Part of a small language model's weights.
Size: 20 layers, width 640, 10 heads of 64, MLP 3200 squared ReLU, vocabulary 8192, 125M parameters.
Architecture: rotary positions, no biases in attention or MLP, shifted keys, gated attention.
Training: a variant of Muon for these matrices, 907M tokens.
Each number is 50 + 15 x the weight over its row's rms, rounded and kept within 0 to 99. Layers, rows and columns count from 0. The size before them is the row's rms in percent of the matrix's.

# up: layer 5 MLP up, 3200x640, rms 0.0341, rows 531-583, columns 192-255
# down: layer 5 MLP down (transposed), 3200x640, rms 0.0326, rows 531-582, columns 192-255
up531 087:48 34 56 54 70 32 52 54 42 58 64 32 50 45 78 66 45 44 70 43 49 29 30 49 38 42 58 53 60 41 25 57 40 41 57 34 47 35 44 44 41 47 17 59 47 41 33 48 61 32 36 45 42 47 46 43 72 29 66 42 39 51 62 45
down531 092:75 52 82 37 52 54 65 69 47 40 36 60 67 62 55 62 68 55 61 53 63 54 27 66 59 43 75 48 33 35 35 35 72 45 54 32 46 45 40 41 58 54 50 51 36 68 31 48 40 53 65 56 47 50 38 78 38 40 42 57 22 65 55 37
up532 090:65 34 86 43 52 75 62 30 62 28 18 38 63 40 52 33 52 43 68 52 28 75 50 55 63 44 59 25 44 37 30 39 52 48 59 68 66 40 58 46 70 72 50 38 53 40 48 65 65 65 58 77 40 63 37 63 44 47 56 36 66 41 56 37
down532 091:66 34 46 44 87 34 49 48 80 64 46 50 56 53 41 64 48 45 40 51 47 52 70 38 63 42 84 55 60 37 52 40 46 54 48 68 38 33 70 35 33 13 72 59 37 35 66 31 17 49 32 42 54 53 43 51 54 41 89 66 53 56 85 33
up533 113:37 49 73 52 89 32 48 56 27 60 33 41 33 34 68 51 58 37 60 53 40 54 50 55 45 73 34 87 29 35 61 42 53 58 39 33 26 77 20 41 48 31 54 68 55 84 65 64 83 40 38 41 39 24 65 58 49 52 38 72 46 42 42 62
down533 117:42 48 62 53 44 19 44 48 65 60 59 60 71 38 35 52 67 37 29 55 52 55 38 49 54 03 43 50 56 40 66 22 61 47 66 29 76 45 48 35 75 42 39 42 51 31 65 62 48 09 45 31 42 62 59 65 53 71 58 47 41 25 67 42
up534 098:49 34 68 51 50 47 53 35 63 70 66 42 54 36 37 41 47 78 60 53 70 25 29 70 49 63 64 67 45 63 43 66 47 55 70 60 46 20 68 42 51 60 72 48 20 67 35 43 47 31 42 21 36 41 42 37 57 92 67 51 05 77 51 57
down534 099:58 41 51 70 18 71 62 51 71 42 48 60 45 43 49 35 67 91 65 61 35 74 55 67 40 88 39 63 39 63 24 54 32 48 32 63 17 55 57 68 47 35 50 44 25 50 45 66 41 53 49 59 54 49 56 60 46 75 54 49 41 47 31 77
up535 100:62 61 72 96 29 51 44 22 60 71 43 48 59 49 52 80 42 54 34 49 58 32 66 46 64 74 45 42 60 58 36 27 46 62 55 75 53 32 26 40 49 46 50 52 56 57 68 50 48 45 52 37 67 16 42 72 28 40 53 66 53 50 46 51
down535 097:61 43 43 29 41 60 57 41 71 39 50 79 28 68 75 34 71 58 52 59 48 58 98 63 63 51 77 50 33 45 59 44 54 59 10 59 64 42 53 43 56 57 36 61 52 43 37 49 64 65 70 56 49 12 34 65 69 64 64 47 41 57 53 79
up536 089:53 64 59 81 47 50 64 62 50 58 42 53 42 34 46 60 34 43 75 36 79 57 53 41 54 62 41 32 49 39 52 43 87 38 67 68 53 51 71 49 56 51 69 20 52 64 50 61 22 87 60 48 58 22 51 23 44 44 26 38 51 21 41 42
down536 093:63 43 56 35 30 46 80 52 16 52 44 48 19 49 46 52 71 55 42 24 49 28 45 57 43 32 60 34 52 50 71 69 63 46 64 26 72 59 50 40 65 30 46 41 58 45 29 54 33 63 37 64 44 51 51 36 76 43 55 53 75 43 73 51
up537 089:51 44 21 40 39 54 46 59 56 38 64 54 43 56 66 70 58 72 44 72 41 47 27 58 38 53 32 63 64 64 61 55 40 48 38 28 57 18 76 56 47 78 37 75 60 15 47 45 41 42 54 51 60 35 51 44 62 61 47 28 30 56 68 63
down537 091:64 47 31 37 54 65 70 55 70 55 37 52 57 68 40 54 45 77 56 49 56 55 18 26 61 48 41 54 57 33 54 77 42 55 43 45 40 44 46 50 70 64 72 33 44 47 56 56 56 31 48 66 54 44 46 54 29 65 66 62 48 34 54 45
up538 101:50 57 57 33 32 49 25 45 44 76 61 56 74 48 45 68 56 35 78 44 31 44 34 26 49 39 94 75 87 76 62 61 42 58 40 23 65 80 22 66 30 17 01 35 49 45 16 74 57 62 53 10 76 52 42 69 72 54 48 36 55 68 45 50
down538 101:27 60 42 69 63 75 43 20 56 74 73 63 51 43 27 42 74 20 53 50 59 51 58 70 53 52 50 63 46 60 57 37 31 35 59 49 28 46 61 62 66 55 41 41 31 65 46 67 55 35 77 31 29 65 55 56 49 34 36 37 59 19 58 55
up539 113:52 52 56 41 41 14 41 38 57 17 47 48 17 45 64 61 52 50 37 52 59 58 44 48 43 46 52 27 69 42 57 12 59 52 65 38 50 49 41 21 51 79 50 66 47 66 65 53 41 54 48 65 74 66 38 52 77 37 41 63 22 51 35 67
down539 113:34 66 52 61 54 23 77 41 44 46 71 33 31 41 60 46 78 37 36 34 46 46 58 40 46 56 30 64 53 52 44 55 73 30 74 63 60 52 61 33 39 24 43 44 36 41 72 42 26 28 43 40 62 34 33 59 38 51 56 70 52 77 63 16
up540 101:21 65 48 45 36 57 51 38 47 48 32 80 53 47 44 63 42 74 39 40 38 20 37 57 42 69 59 33 56 31 64 52 56 67 54 37 52 27 44 43 54 79 38 43 40 55 54 26 66 53 20 48 65 29 38 49 60 53 59 49 64 48 31 42
down540 133:58 60 58 15 45 45 52 71 39 51 47 44 43 70 49 43 00 00 27 53 30 55 00 46 58 43 63 42 45 62 24 19 40 47 50 53 41 37 48 53 47 24 65 29 59 48 61 34 54 29 55 48 18 39 49 48 54 51 70 39 44 34 60 40
up541 084:48 27 61 38 41 69 67 46 75 50 71 60 18 44 63 64 56 55 55 45 51 95 85 58 45 52 45 59 71 13 37 54 41 74 37 60 50 20 66 62 42 49 46 52 30 41 36 41 47 45 32 63 50 45 36 52 42 48 50 32 44 69 41 41
down541 083:27 56 18 32 58 49 56 22 52 48 80 28 76 58 62 78 55 52 32 29 49 47 52 82 55 46 42 50 57 44 58 47 45 41 70 58 54 43 58 35 45 63 45 75 63 27 49 45 58 61 74 38 65 42 59 63 62 50 33 55 63 32 47 40
up542 098:54 63 52 33 45 43 57 61 49 69 69 35 43 59 78 64 78 55 58 47 36 32 61 32 31 36 65 22 44 82 42 62 33 28 57 64 55 49 03 65 61 53 52 73 65 57 22 18 55 41 55 70 70 56 50 37 37 70 47 47 52 48 40 43
down542 098:42 59 47 80 47 37 34 51 40 66 84 70 53 72 68 27 19 17 39 54 48 32 23 40 36 39 59 61 73 17 41 48 59 67 37 44 49 41 58 32 57 36 54 44 42 42 71 46 55 30 52 27 27 49 56 68 74 45 56 48 51 47 62 72
up543 110:11 58 16 44 42 66 31 66 34 25 59 66 61 43 29 58 36 64 40 40 60 39 61 59 72 49 49 46 42 79 46 41 75 39 56 40 44 55 42 65 15 40 62 42 44 31 55 39 41 35 62 55 47 47 53 43 52 43 56 38 34 59 46 22
down543 107:48 39 54 29 44 50 63 57 42 47 53 35 19 65 47 68 46 32 61 40 78 28 91 34 40 79 51 48 63 50 53 39 53 50 41 65 54 61 66 57 57 72 54 63 61 38 40 65 69 34 69 45 59 78 30 41 42 31 40 36 79 50 67 28
up544 119:53 27 43 37 58 27 42 42 48 53 38 67 36 81 52 49 60 37 56 25 69 41 35 60 31 54 43 54 41 50 33 57 55 51 57 55 40 35 47 54 14 45 59 84 66 37 32 57 52 53 55 50 51 79 45 44 31 57 46 36 21 41 39 60
down544 117:64 59 56 48 52 77 52 67 58 14 49 43 43 16 80 62 68 64 51 65 40 31 53 40 45 55 65 86 42 98 42 20 51 34 39 59 48 52 40 60 53 61 41 39 47 57 71 51 28 37 47 58 66 30 48 89 50 62 46 39 64 63 34 54
up545 105:51 47 61 58 35 48 48 61 65 72 62 46 36 61 33 60 41 45 67 56 76 69 42 54 66 29 65 67 60 93 54 40 37 59 75 01 53 53 30 22 51 54 49 66 60 32 61 34 75 57 39 29 42 58 35 34 64 39 65 39 77 53 56 24
down545 104:38 58 49 69 90 32 24 47 34 44 63 35 25 48 59 51 68 30 82 56 18 28 42 45 35 49 42 50 37 63 61 47 26 44 53 44 43 78 66 43 74 40 62 46 46 40 59 50 50 34 75 30 41 64 41 55 61 12 48 65 52 47 37 51
up546 102:45 48 37 47 22 72 52 56 51 68 42 66 50 54 42 66 46 56 57 84 26 42 23 52 37 39 79 43 22 49 81 61 41 41 53 40 50 39 35 61 62 28 36 53 39 86 43 66 46 45 27 36 43 66 93 43 70 44 84 27 52 52 57 53
down546 107:49 58 32 23 44 43 42 50 60 54 42 70 62 51 53 64 53 64 33 75 51 57 53 57 50 39 20 31 52 38 38 50 42 57 13 80 69 24 50 41 59 48 60 47 59 51 27 37 47 96 62 67 52 76 43 43 33 48 77 51 39 65 50 42
up547 070:52 48 30 43 65 51 50 73 53 37 44 71 44 98 44 45 35 70 54 54 49 37 52 41 40 39 55 31 32 39 33 72 33 72 52 43 58 36 37 41 50 63 60 65 90 51 61 25 48 73 41 27 36 57 66 66 67 55 61 13 35 67 57 41
down547 072:57 51 31 39 75 89 55 73 52 23 39 19 68 49 39 76 43 66 41 59 54 35 47 21 62 46 40 45 46 70 73 30 57 66 58 16 50 50 32 83 41 55 57 55 57 44 55 28 62 37 43 17 53 60 56 62 38 59 55 39 42 53 58 41
up548 096:61 36 61 49 31 43 59 56 58 59 52 72 48 45 43 43 67 49 27 74 39 33 28 41 48 62 59 66 82 56 18 51 50 46 50 48 48 23 47 45 22 21 76 51 53 30 47 68 31 45 39 51 33 53 20 46 40 54 64 69 39 62 68 60
down548 096:66 71 27 26 27 30 13 16 54 39 36 37 66 22 52 42 38 15 52 12 50 55 47 46 34 50 51 63 46 65 45 61 35 59 65 46 23 64 39 54 43 50 18 40 78 52 64 52 44 53 39 82 59 51 75 33 56 47 36 46 54 15 66 61
up549 104:46 53 47 41 70 48 51 65 35 67 57 23 02 65 41 74 37 44 63 73 53 60 87 53 48 37 41 41 51 61 54 51 28 53 79 46 76 31 19 72 55 30 44 67 34 40 58 53 41 22 41 65 39 36 48 48 24 48 40 25 50 49 38 34
down549 106:51 41 37 50 38 62 72 27 64 56 62 57 69 44 78 20 20 44 27 61 62 54 34 69 47 24 47 63 30 34 62 73 22 12 38 69 67 60 45 45 38 38 63 55 37 50 63 23 65 42 49 40 78 43 68 49 53 63 64 45 45 51 59 55
up550 072:78 45 72 53 64 60 53 46 26 13 39 65 58 75 23 50 76 18 31 40 52 49 50 48 47 41 38 33 28 46 72 70 39 33 56 49 62 52 55 46 60 33 67 58 34 60 70 41 29 57 63 42 49 40 50 22 43 49 64 81 38 31 91 58
down550 072:56 40 71 19 85 37 59 52 69 43 49 66 47 55 47 28 35 32 42 76 64 53 25 65 50 22 61 61 56 56 61 51 37 36 30 30 62 50 63 63 62 55 38 33 55 15 39 44 41 74 36 59 44 49 63 67 47 56 65 48 47 55 42 32
up551 106:31 61 55 39 40 50 24 40 49 28 27 35 69 68 18 40 49 43 48 41 43 62 69 37 57 65 57 55 32 70 85 58 78 75 49 62 52 67 78 46 59 41 23 53 48 45 38 57 49 58 44 64 36 69 25 76 49 44 54 49 41 62 64 34
down551 104:30 44 52 33 63 52 54 73 71 79 42 50 68 72 73 44 60 76 53 49 32 60 68 35 66 63 32 32 43 60 49 43 47 75 31 55 57 67 34 39 45 46 63 41 31 33 31 49 46 54 52 40 64 52 54 39 51 54 53 68 37 62 48 51
up552 095:61 73 54 45 53 59 62 55 39 74 44 66 43 41 10 53 58 59 41 58 09 53 91 59 53 34 58 43 62 47 33 38 51 38 60 49 35 75 64 51 49 64 42 61 60 64 74 60 66 55 48 47 44 36 55 58 59 76 79 54 26 51 26 42
down552 099:60 53 35 32 55 23 67 46 65 36 38 23 45 29 35 55 43 69 62 48 51 58 58 45 48 69 39 44 38 78 42 34 58 32 47 62 54 70 46 43 34 64 56 53 42 45 56 51 39 52 31 56 30 45 09 56 58 16 72 49 72 58 59 74
up553 114:50 53 84 63 49 33 34 76 51 34 31 40 67 49 60 58 53 50 70 64 64 53 37 48 56 46 57 43 73 70 39 39 49 29 51 80 46 56 21 61 62 65 19 56 38 45 36 44 43 32 53 62 41 57 53 45 55 50 68 42 40 59 40 28
down553 115:18 63 34 23 49 51 64 55 20 42 33 60 70 37 52 54 52 58 39 63 56 45 56 56 18 52 62 45 66 46 34 67 36 34 53 33 50 57 26 50 47 31 62 50 53 51 41 62 38 65 35 59 62 40 59 56 42 38 63 43 57 72 64 35
up554 109:49 77 64 45 76 68 70 65 57 36 60 29 69 43 57 59 84 39 43 26 63 33 59 44 50 65 60 12 40 56 73 40 41 51 87 36 43 14 66 45 69 34 75 56 47 65 58 67 47 76 32 26 83 27 60 83 59 52 66 58 68 36 54 58
down554 111:60 51 57 40 57 60 28 47 54 59 53 88 34 63 61 44 67 35 64 54 45 44 54 58 19 21 48 24 52 67 75 35 74 30 42 63 59 69 45 63 41 33 59 84 60 00 50 50 56 65 60 29 55 52 73 76 23 49 36 58 57 60 75 37
up555 109:72 43 41 25 45 61 58 33 40 61 49 40 68 61 37 35 38 38 46 59 14 69 63 49 63 56 48 27 48 41 62 65 70 37 46 64 47 26 80 46 33 60 41 59 46 54 51 54 35 44 66 69 27 40 20 65 29 78 48 58 89 38 45 29
down555 098:54 76 68 58 47 68 92 49 60 68 70 44 55 47 46 38 45 66 57 57 71 40 31 33 43 47 59 57 50 47 24 83 61 45 50 46 44 64 66 64 67 36 67 47 65 26 21 64 55 24 75 39 24 62 57 18 54 61 37 56 55 38 43 50
up556 095:30 45 54 61 72 63 56 59 52 61 54 51 37 80 38 47 49 51 43 69 40 67 37 39 54 42 64 51 67 47 28 65 79 35 67 81 64 43 38 58 63 61 57 58 41 46 59 51 46 66 54 33 42 38 50 62 45 28 49 48 45 58 44 50
down556 093:45 56 45 57 40 46 59 26 64 69 59 62 33 57 46 68 34 62 75 41 51 38 54 57 32 62 56 81 55 56 34 57 78 66 52 45 40 34 52 58 43 50 43 43 36 54 56 65 60 31 46 49 55 70 42 77 40 65 22 52 31 49 34 51
up557 089:63 47 53 58 66 72 32 44 53 65 48 49 75 68 57 54 43 47 37 45 49 52 59 47 38 53 23 47 79 64 54 52 47 75 23 38 45 54 52 41 63 60 34 27 31 52 49 48 13 56 52 46 91 56 41 63 34 42 35 49 42 62 50 57
down557 093:58 66 48 33 78 42 48 53 45 59 46 15 59 47 60 37 54 43 47 61 51 70 30 60 41 58 56 38 60 60 44 40 39 43 31 40 50 35 66 49 32 47 27 51 73 55 38 43 73 63 61 66 30 28 41 68 43 41 37 21 56 44 63 40
up558 096:48 50 37 42 63 63 85 54 65 22 53 56 53 80 45 65 53 44 58 59 66 90 28 41 50 50 58 52 46 53 54 55 62 38 70 49 74 48 70 34 67 32 57 75 60 63 27 43 84 72 46 34 52 56 39 40 36 58 39 75 26 55 53 61
down558 099:43 29 62 43 52 61 53 35 54 26 61 64 38 77 34 53 80 50 76 87 30 66 65 47 47 75 56 54 58 30 63 51 52 45 50 45 38 51 68 52 25 12 24 50 45 74 48 34 42 55 48 22 47 63 39 40 38 45 69 48 55 55 51 60
up559 108:29 39 47 73 46 43 46 57 31 45 75 54 29 62 43 79 68 49 58 52 46 49 60 52 32 61 49 62 52 45 72 70 71 31 44 44 48 30 14 69 53 34 27 37 34 58 56 41 38 28 41 41 68 37 40 39 58 54 55 32 48 49 23 40
down559 105:69 58 44 53 65 36 32 43 40 36 30 52 52 55 36 36 44 75 38 45 70 36 36 46 55 64 46 59 53 18 41 49 35 26 29 41 55 74 40 37 71 61 71 54 38 45 29 33 42 32 43 59 47 40 50 37 67 27 54 64 48 47 74 56
up560 095:46 62 39 44 69 30 55 52 72 26 49 46 43 75 60 63 83 53 49 46 67 56 86 60 42 40 44 78 41 66 40 52 57 73 36 59 58 40 77 51 48 62 41 39 52 75 49 29 50 50 64 57 68 41 41 37 62 46 24 31 26 46 62 66
down560 090:58 40 54 68 45 38 34 56 36 48 58 37 75 51 46 49 33 33 12 49 72 56 65 45 60 64 66 25 44 66 32 26 31 78 56 59 38 48 42 57 25 61 34 75 41 09 52 58 49 20 64 49 44 53 53 59 57 58 40 50 36 61 88 61
up561 115:37 15 64 52 29 66 69 38 44 64 71 72 19 59 72 53 58 27 58 67 79 52 68 51 33 39 48 72 56 16 60 61 50 38 75 30 48 85 61 75 61 49 83 51 58 50 50 24 45 52 23 18 48 48 31 75 66 33 45 80 61 71 67 34
down561 121:59 46 53 37 63 34 69 53 44 73 56 29 50 66 63 56 45 60 92 53 37 53 59 43 51 19 60 39 37 60 54 56 81 48 29 54 54 50 66 57 52 43 49 49 46 55 24 24 43 52 34 35 73 54 51 59 65 72 58 47 25 34 52 47
up562 094:47 50 57 48 47 48 45 46 61 60 49 58 47 38 41 71 34 60 49 59 47 57 38 78 51 73 69 55 61 51 38 50 49 50 36 35 49 28 52 71 51 56 21 72 35 65 41 78 49 59 52 34 61 15 56 58 47 37 33 83 02 21 47 47
down562 092:39 22 28 41 65 38 43 37 56 41 64 55 44 31 24 44 31 30 75 63 70 26 22 41 49 70 24 42 41 84 58 80 31 42 44 68 26 50 49 74 53 31 61 36 52 62 39 20 78 65 62 74 62 35 58 33 64 41 60 53 43 54 46 68
up563 101:57 42 54 42 39 36 42 37 14 56 43 36 22 38 65 52 37 79 37 70 42 39 67 40 42 42 64 37 71 53 38 25 79 53 42 49 66 60 63 58 49 60 32 62 30 69 50 48 61 47 76 52 44 64 60 43 65 48 50 86 54 73 53 65
down563 096:38 34 58 43 46 42 34 65 58 78 47 48 19 68 70 50 35 47 26 47 21 59 49 64 52 39 25 56 52 66 63 61 28 56 54 35 58 70 22 11 61 25 58 34 56 60 62 35 26 79 54 64 81 59 30 12 39 35 36 38 78 45 53 62
up564 109:47 43 42 32 24 75 51 48 33 55 53 44 38 57 56 55 52 41 47 13 57 61 60 39 40 60 34 43 66 33 66 45 32 44 31 49 34 59 54 71 48 31 41 34 49 69 43 40 66 62 39 36 64 33 31 51 49 35 71 56 58 55 47 53
down564 119:21 49 57 14 71 58 32 38 38 59 64 66 39 64 29 52 58 14 64 60 41 39 45 49 74 43 70 32 66 42 55 45 62 34 34 73 35 26 51 50 53 50 45 54 35 36 65 66 31 52 42 44 59 47 46 83 47 45 45 53 52 64 76 32
up565 087:53 37 34 68 63 55 95 79 46 47 81 65 26 49 31 47 52 26 64 80 38 40 67 63 55 41 75 63 30 54 55 58 42 28 48 53 55 54 57 39 46 56 71 49 52 57 71 44 53 68 58 63 69 60 43 67 60 69 46 48 66 34 75 61
down565 087:48 43 45 75 62 34 67 66 84 40 41 33 35 64 77 57 74 26 64 56 42 49 66 40 49 18 54 33 52 55 46 53 51 50 57 26 68 59 72 62 45 57 49 36 65 35 53 56 66 27 61 60 43 80 39 69 58 58 41 35 59 55 73 63
up566 101:29 72 35 39 25 43 52 07 67 63 76 82 56 67 53 44 46 43 63 54 45 66 42 65 75 31 15 39 59 29 44 70 70 74 76 70 75 54 33 57 44 30 28 49 47 57 35 62 74 58 67 67 19 33 65 49 57 55 65 57 33 44 36 56
down566 100:57 47 56 66 34 70 68 59 39 41 60 52 48 86 60 54 61 07 63 46 62 49 39 59 44 58 59 61 18 45 67 25 44 47 42 75 35 43 45 22 52 65 41 63 47 47 47 75 31 45 56 66 83 51 73 62 31 62 50 36 71 61 52 41
up567 103:22 70 89 67 59 45 37 75 64 46 31 34 60 59 58 56 38 45 45 63 50 49 25 68 27 53 53 36 64 29 52 54 51 38 59 53 44 42 23 48 29 61 57 32 24 67 61 45 77 48 50 67 62 45 73 46 59 42 68 68 51 60 43 31
down567 102:55 35 54 52 47 43 49 48 96 44 59 43 47 58 54 50 50 61 32 35 73 34 34 56 74 61 43 25 45 69 65 46 40 30 48 79 73 62 72 45 21 39 43 64 02 72 67 51 51 54 49 57 46 60 52 55 68 70 49 42 55 48 67 23
up568 120:42 43 65 48 29 41 37 65 35 69 58 69 46 41 56 37 71 74 51 34 54 57 30 55 38 68 45 44 40 23 71 57 50 98 48 43 47 25 71 56 45 83 52 72 55 48 54 71 54 66 66 54 52 74 40 37 38 75 65 49 51 40 38 69
down568 118:62 51 44 48 47 63 28 49 68 47 53 57 78 45 42 54 47 67 63 46 39 20 30 58 75 38 35 62 47 34 52 46 41 63 53 62 55 71 51 39 52 43 63 41 58 59 44 73 32 44 48 28 50 55 57 74 47 49 50 09 26 47 46 15
up569 105:53 45 76 77 46 42 62 31 10 63 37 60 37 42 60 44 43 51 40 76 61 27 56 64 36 37 59 49 75 39 55 48 89 53 55 38 84 48 34 52 44 34 26 45 65 70 70 32 50 56 48 29 48 68 44 39 56 70 51 63 49 18 52 75
down569 109:63 61 76 58 58 63 72 47 00 55 61 41 56 52 68 46 59 79 47 36 35 41 63 53 26 46 71 40 99 40 36 36 35 67 37 29 49 62 57 55 54 46 60 60 29 56 53 55 47 60 27 29 37 38 53 60 55 33 38 54 38 49 47 37
up570 101:67 52 58 28 76 48 42 68 36 48 58 57 31 36 49 44 69 60 42 35 51 60 56 52 78 20 58 43 59 49 45 77 19 57 47 41 29 58 47 52 67 46 44 49 62 49 39 47 46 85 53 60 55 33 48 48 60 57 53 52 63 43 28 87
down570 098:47 28 40 35 64 46 77 42 49 57 46 59 57 47 49 88 45 37 51 71 69 53 56 44 59 59 66 47 58 60 25 58 68 69 53 57 70 49 45 57 61 54 33 41 64 44 61 51 50 48 69 34 31 65 60 57 17 74 39 51 74 52 43 55
up571 096:70 46 67 48 49 42 38 74 51 47 44 68 48 60 57 63 51 30 51 25 43 48 44 50 73 57 60 67 51 29 16 35 49 19 42 45 49 43 26 55 50 30 33 61 70 82 47 61 45 27 48 68 31 77 52 98 50 46 69 47 70 58 46 21
down571 098:35 47 29 51 49 50 55 57 53 83 22 63 63 42 52 56 50 42 46 51 34 78 62 45 60 39 55 41 75 43 51 43 75 40 50 47 32 54 64 45 55 57 36 57 48 32 52 59 69 78 58 74 59 41 66 52 50 32 36 49 33 67 55 40
up572 110:36 53 65 37 29 63 41 39 28 54 29 51 47 52 73 53 64 53 37 67 40 99 76 58 44 44 52 70 35 74 59 75 36 32 39 40 12 07 50 34 48 48 37 34 49 33 24 59 61 71 48 58 51 48 41 41 46 40 43 78 30 36 35 25
down572 106:79 44 68 56 43 30 74 56 67 52 31 30 39 53 22 73 32 63 57 29 66 37 55 48 43 33 64 59 44 61 33 42 34 47 43 38 19 30 50 85 29 58 52 35 15 57 61 18 65 51 51 40 26 37 56 53 45 22 64 46 52 50 66 45
up573 081:25 25 37 64 07 38 59 40 71 49 12 75 48 62 57 56 39 46 50 56 53 29 66 69 58 56 46 62 29 31 43 50 92 60 46 54 38 77 76 63 42 68 29 50 52 52 42 50 45 44 57 78 66 44 71 53 40 57 56 62 42 44 45 46
down573 083:58 70 68 71 51 52 50 42 45 51 45 46 37 43 32 22 66 47 44 63 45 59 47 47 39 83 56 39 31 35 54 60 54 56 41 52 78 68 80 57 46 53 52 34 74 62 51 55 69 49 35 68 52 70 58 50 64 47 33 44 50 49 67 53
up574 113:42 77 76 47 52 67 58 36 62 42 22 43 47 31 39 72 43 68 27 45 81 21 64 40 30 45 69 30 48 34 45 31 44 69 60 35 17 26 24 44 49 64 53 39 25 52 72 50 32 53 41 48 40 47 25 41 46 34 42 35 58 18 45 36
down574 107:74 78 71 60 65 50 56 49 23 28 38 44 35 36 80 53 49 68 49 55 54 69 51 48 37 68 37 36 67 68 33 74 60 47 64 73 63 70 38 30 32 77 41 71 35 35 43 59 52 40 40 66 57 51 69 31 69 65 48 28 41 61 25 72
up575 091:50 30 66 43 35 28 68 16 66 47 37 65 64 58 38 83 44 52 48 23 32 61 32 53 54 66 63 57 49 53 45 42 58 56 34 37 30 35 55 63 40 72 40 68 62 45 63 40 87 55 26 42 75 55 58 47 53 62 52 48 38 59 34 52
down575 090:67 30 36 79 65 49 60 79 58 46 56 82 40 57 51 09 37 38 62 59 49 55 55 51 38 51 44 47 44 37 42 09 49 26 22 43 33 50 26 45 39 39 56 50 48 44 36 38 40 37 39 53 48 71 59 41 20 74 77 29 30 50 75 53
up576 110:59 44 59 31 34 38 71 37 77 28 83 37 53 50 58 31 56 38 62 40 51 58 81 65 35 41 46 50 75 42 33 48 61 49 68 68 42 58 60 22 57 33 40 46 31 76 50 16 46 52 41 35 78 55 90 63 41 72 72 62 63 52 28 51
down576 111:45 60 41 73 63 30 41 56 68 60 56 63 65 84 24 59 17 32 45 70 22 43 54 74 27 86 41 53 44 63 48 59 62 64 56 49 64 56 55 60 46 33 43 41 47 55 36 39 38 58 51 55 60 67 73 38 39 69 66 36 39 31 60 48
up577 095:46 28 44 42 43 24 53 51 47 78 54 51 58 41 58 33 48 24 33 65 35 67 70 46 62 51 31 50 62 79 28 83 38 37 35 62 19 49 61 62 53 34 51 32 78 54 67 73 42 54 80 41 39 51 51 26 51 45 45 48 59 31 62 53
down577 097:49 16 50 58 50 71 42 58 21 66 18 44 32 35 29 27 54 19 57 52 47 45 58 55 47 42 41 62 70 48 36 76 57 60 56 42 30 32 54 21 35 50 69 56 30 71 76 40 42 57 59 51 49 37 25 33 39 36 48 49 34 33 72 59
up578 098:38 88 44 37 41 53 46 54 63 66 80 27 53 42 40 66 25 26 83 48 44 69 49 45 54 62 33 43 50 49 65 29 58 43 38 32 47 62 50 21 70 38 29 53 69 22 59 56 67 66 55 27 70 39 37 57 50 38 62 42 46 50 30 32
down578 096:17 64 56 60 44 38 78 60 52 04 44 62 55 47 45 46 59 53 66 55 16 42 56 76 51 38 39 43 30 32 39 43 51 38 68 37 68 65 45 46 94 58 31 51 56 62 51 45 61 26 51 74 58 53 44 32 51 73 56 52 80 37 57 57
up579 102:18 56 79 25 57 57 65 76 57 48 66 39 35 62 41 62 29 47 40 55 44 62 43 39 37 81 53 42 38 33 45 62 89 43 74 57 59 57 52 52 30 50 42 26 46 31 49 69 47 51 62 65 52 74 48 72 73 48 55 38 64 74 36 61
down579 112:45 95 57 43 50 55 38 51 61 32 64 44 28 53 37 66 36 75 55 38 37 27 51 69 46 50 33 52 79 41 47 45 44 37 50 90 46 52 37 47 57 49 46 56 66 30 74 80 36 25 57 61 37 83 54 24 31 42 49 12 07 51 34 37
up580 081:56 37 39 48 56 35 54 39 57 70 53 24 45 59 54 35 56 19 70 52 44 50 72 42 43 60 51 39 48 43 55 46 74 47 66 38 42 47 32 51 57 59 53 28 63 69 44 71 52 32 59 62 45 41 50 49 48 60 76 52 56 78 57 50
down580 080:32 25 62 65 36 45 50 47 59 55 67 52 46 43 67 25 48 35 42 62 54 59 60 38 40 68 49 52 30 58 32 65 45 61 64 41 30 80 63 36 51 64 64 38 52 81 61 55 40 46 65 31 46 28 45 74 62 64 45 50 57 40 56 44
up581 099:21 69 48 33 55 66 44 27 35 85 33 82 58 39 31 50 48 65 44 71 37 42 51 46 42 69 28 54 32 48 38 43 47 51 70 49 28 50 43 65 58 79 48 67 42 70 27 77 56 57 42 53 53 70 50 51 59 59 60 71 31 62 37 18
down581 095:44 56 62 62 68 40 44 60 35 49 49 33 68 46 47 48 58 50 41 31 04 38 82 58 53 86 41 18 46 73 28 49 67 75 47 35 61 26 69 36 50 58 51 54 44 45 64 29 68 71 39 29 43 44 56 36 65 78 37 56 51 29 48 63
up582 105:46 50 55 61 32 43 66 30 60 33 69 34 37 50 50 50 21 39 39 57 39 24 60 60 23 64 63 54 50 41 74 62 48 47 56 51 52 78 40 61 55 28 45 46 52 50 46 47 66 67 67 60 30 51 54 41 54 39 41 90 61 23 39 92
down582 103:31 39 49 51 26 33 77 60 48 62 25 73 74 35 87 59 49 46 46 32 61 33 30 37 51 67 19 37 55 72 24 55 66 64 61 66 57 83 38 61 58 50 63 62 39 58 45 51 42 32 37 53 47 39 41 46 61 67 74 31 62 10 43 10
up583 109:61 48 61 26 40 14 43 40 44 50 47 62 37 31 64 37 45 75 58 66 56 76 50 41 22 75 53 60 30 42 59 67 58 58 59 44 58 73 55 42 44 43 51 48 54 82 85 58 43 39 47 37 63 49 76 35 52 26 44 38 29 63 57 62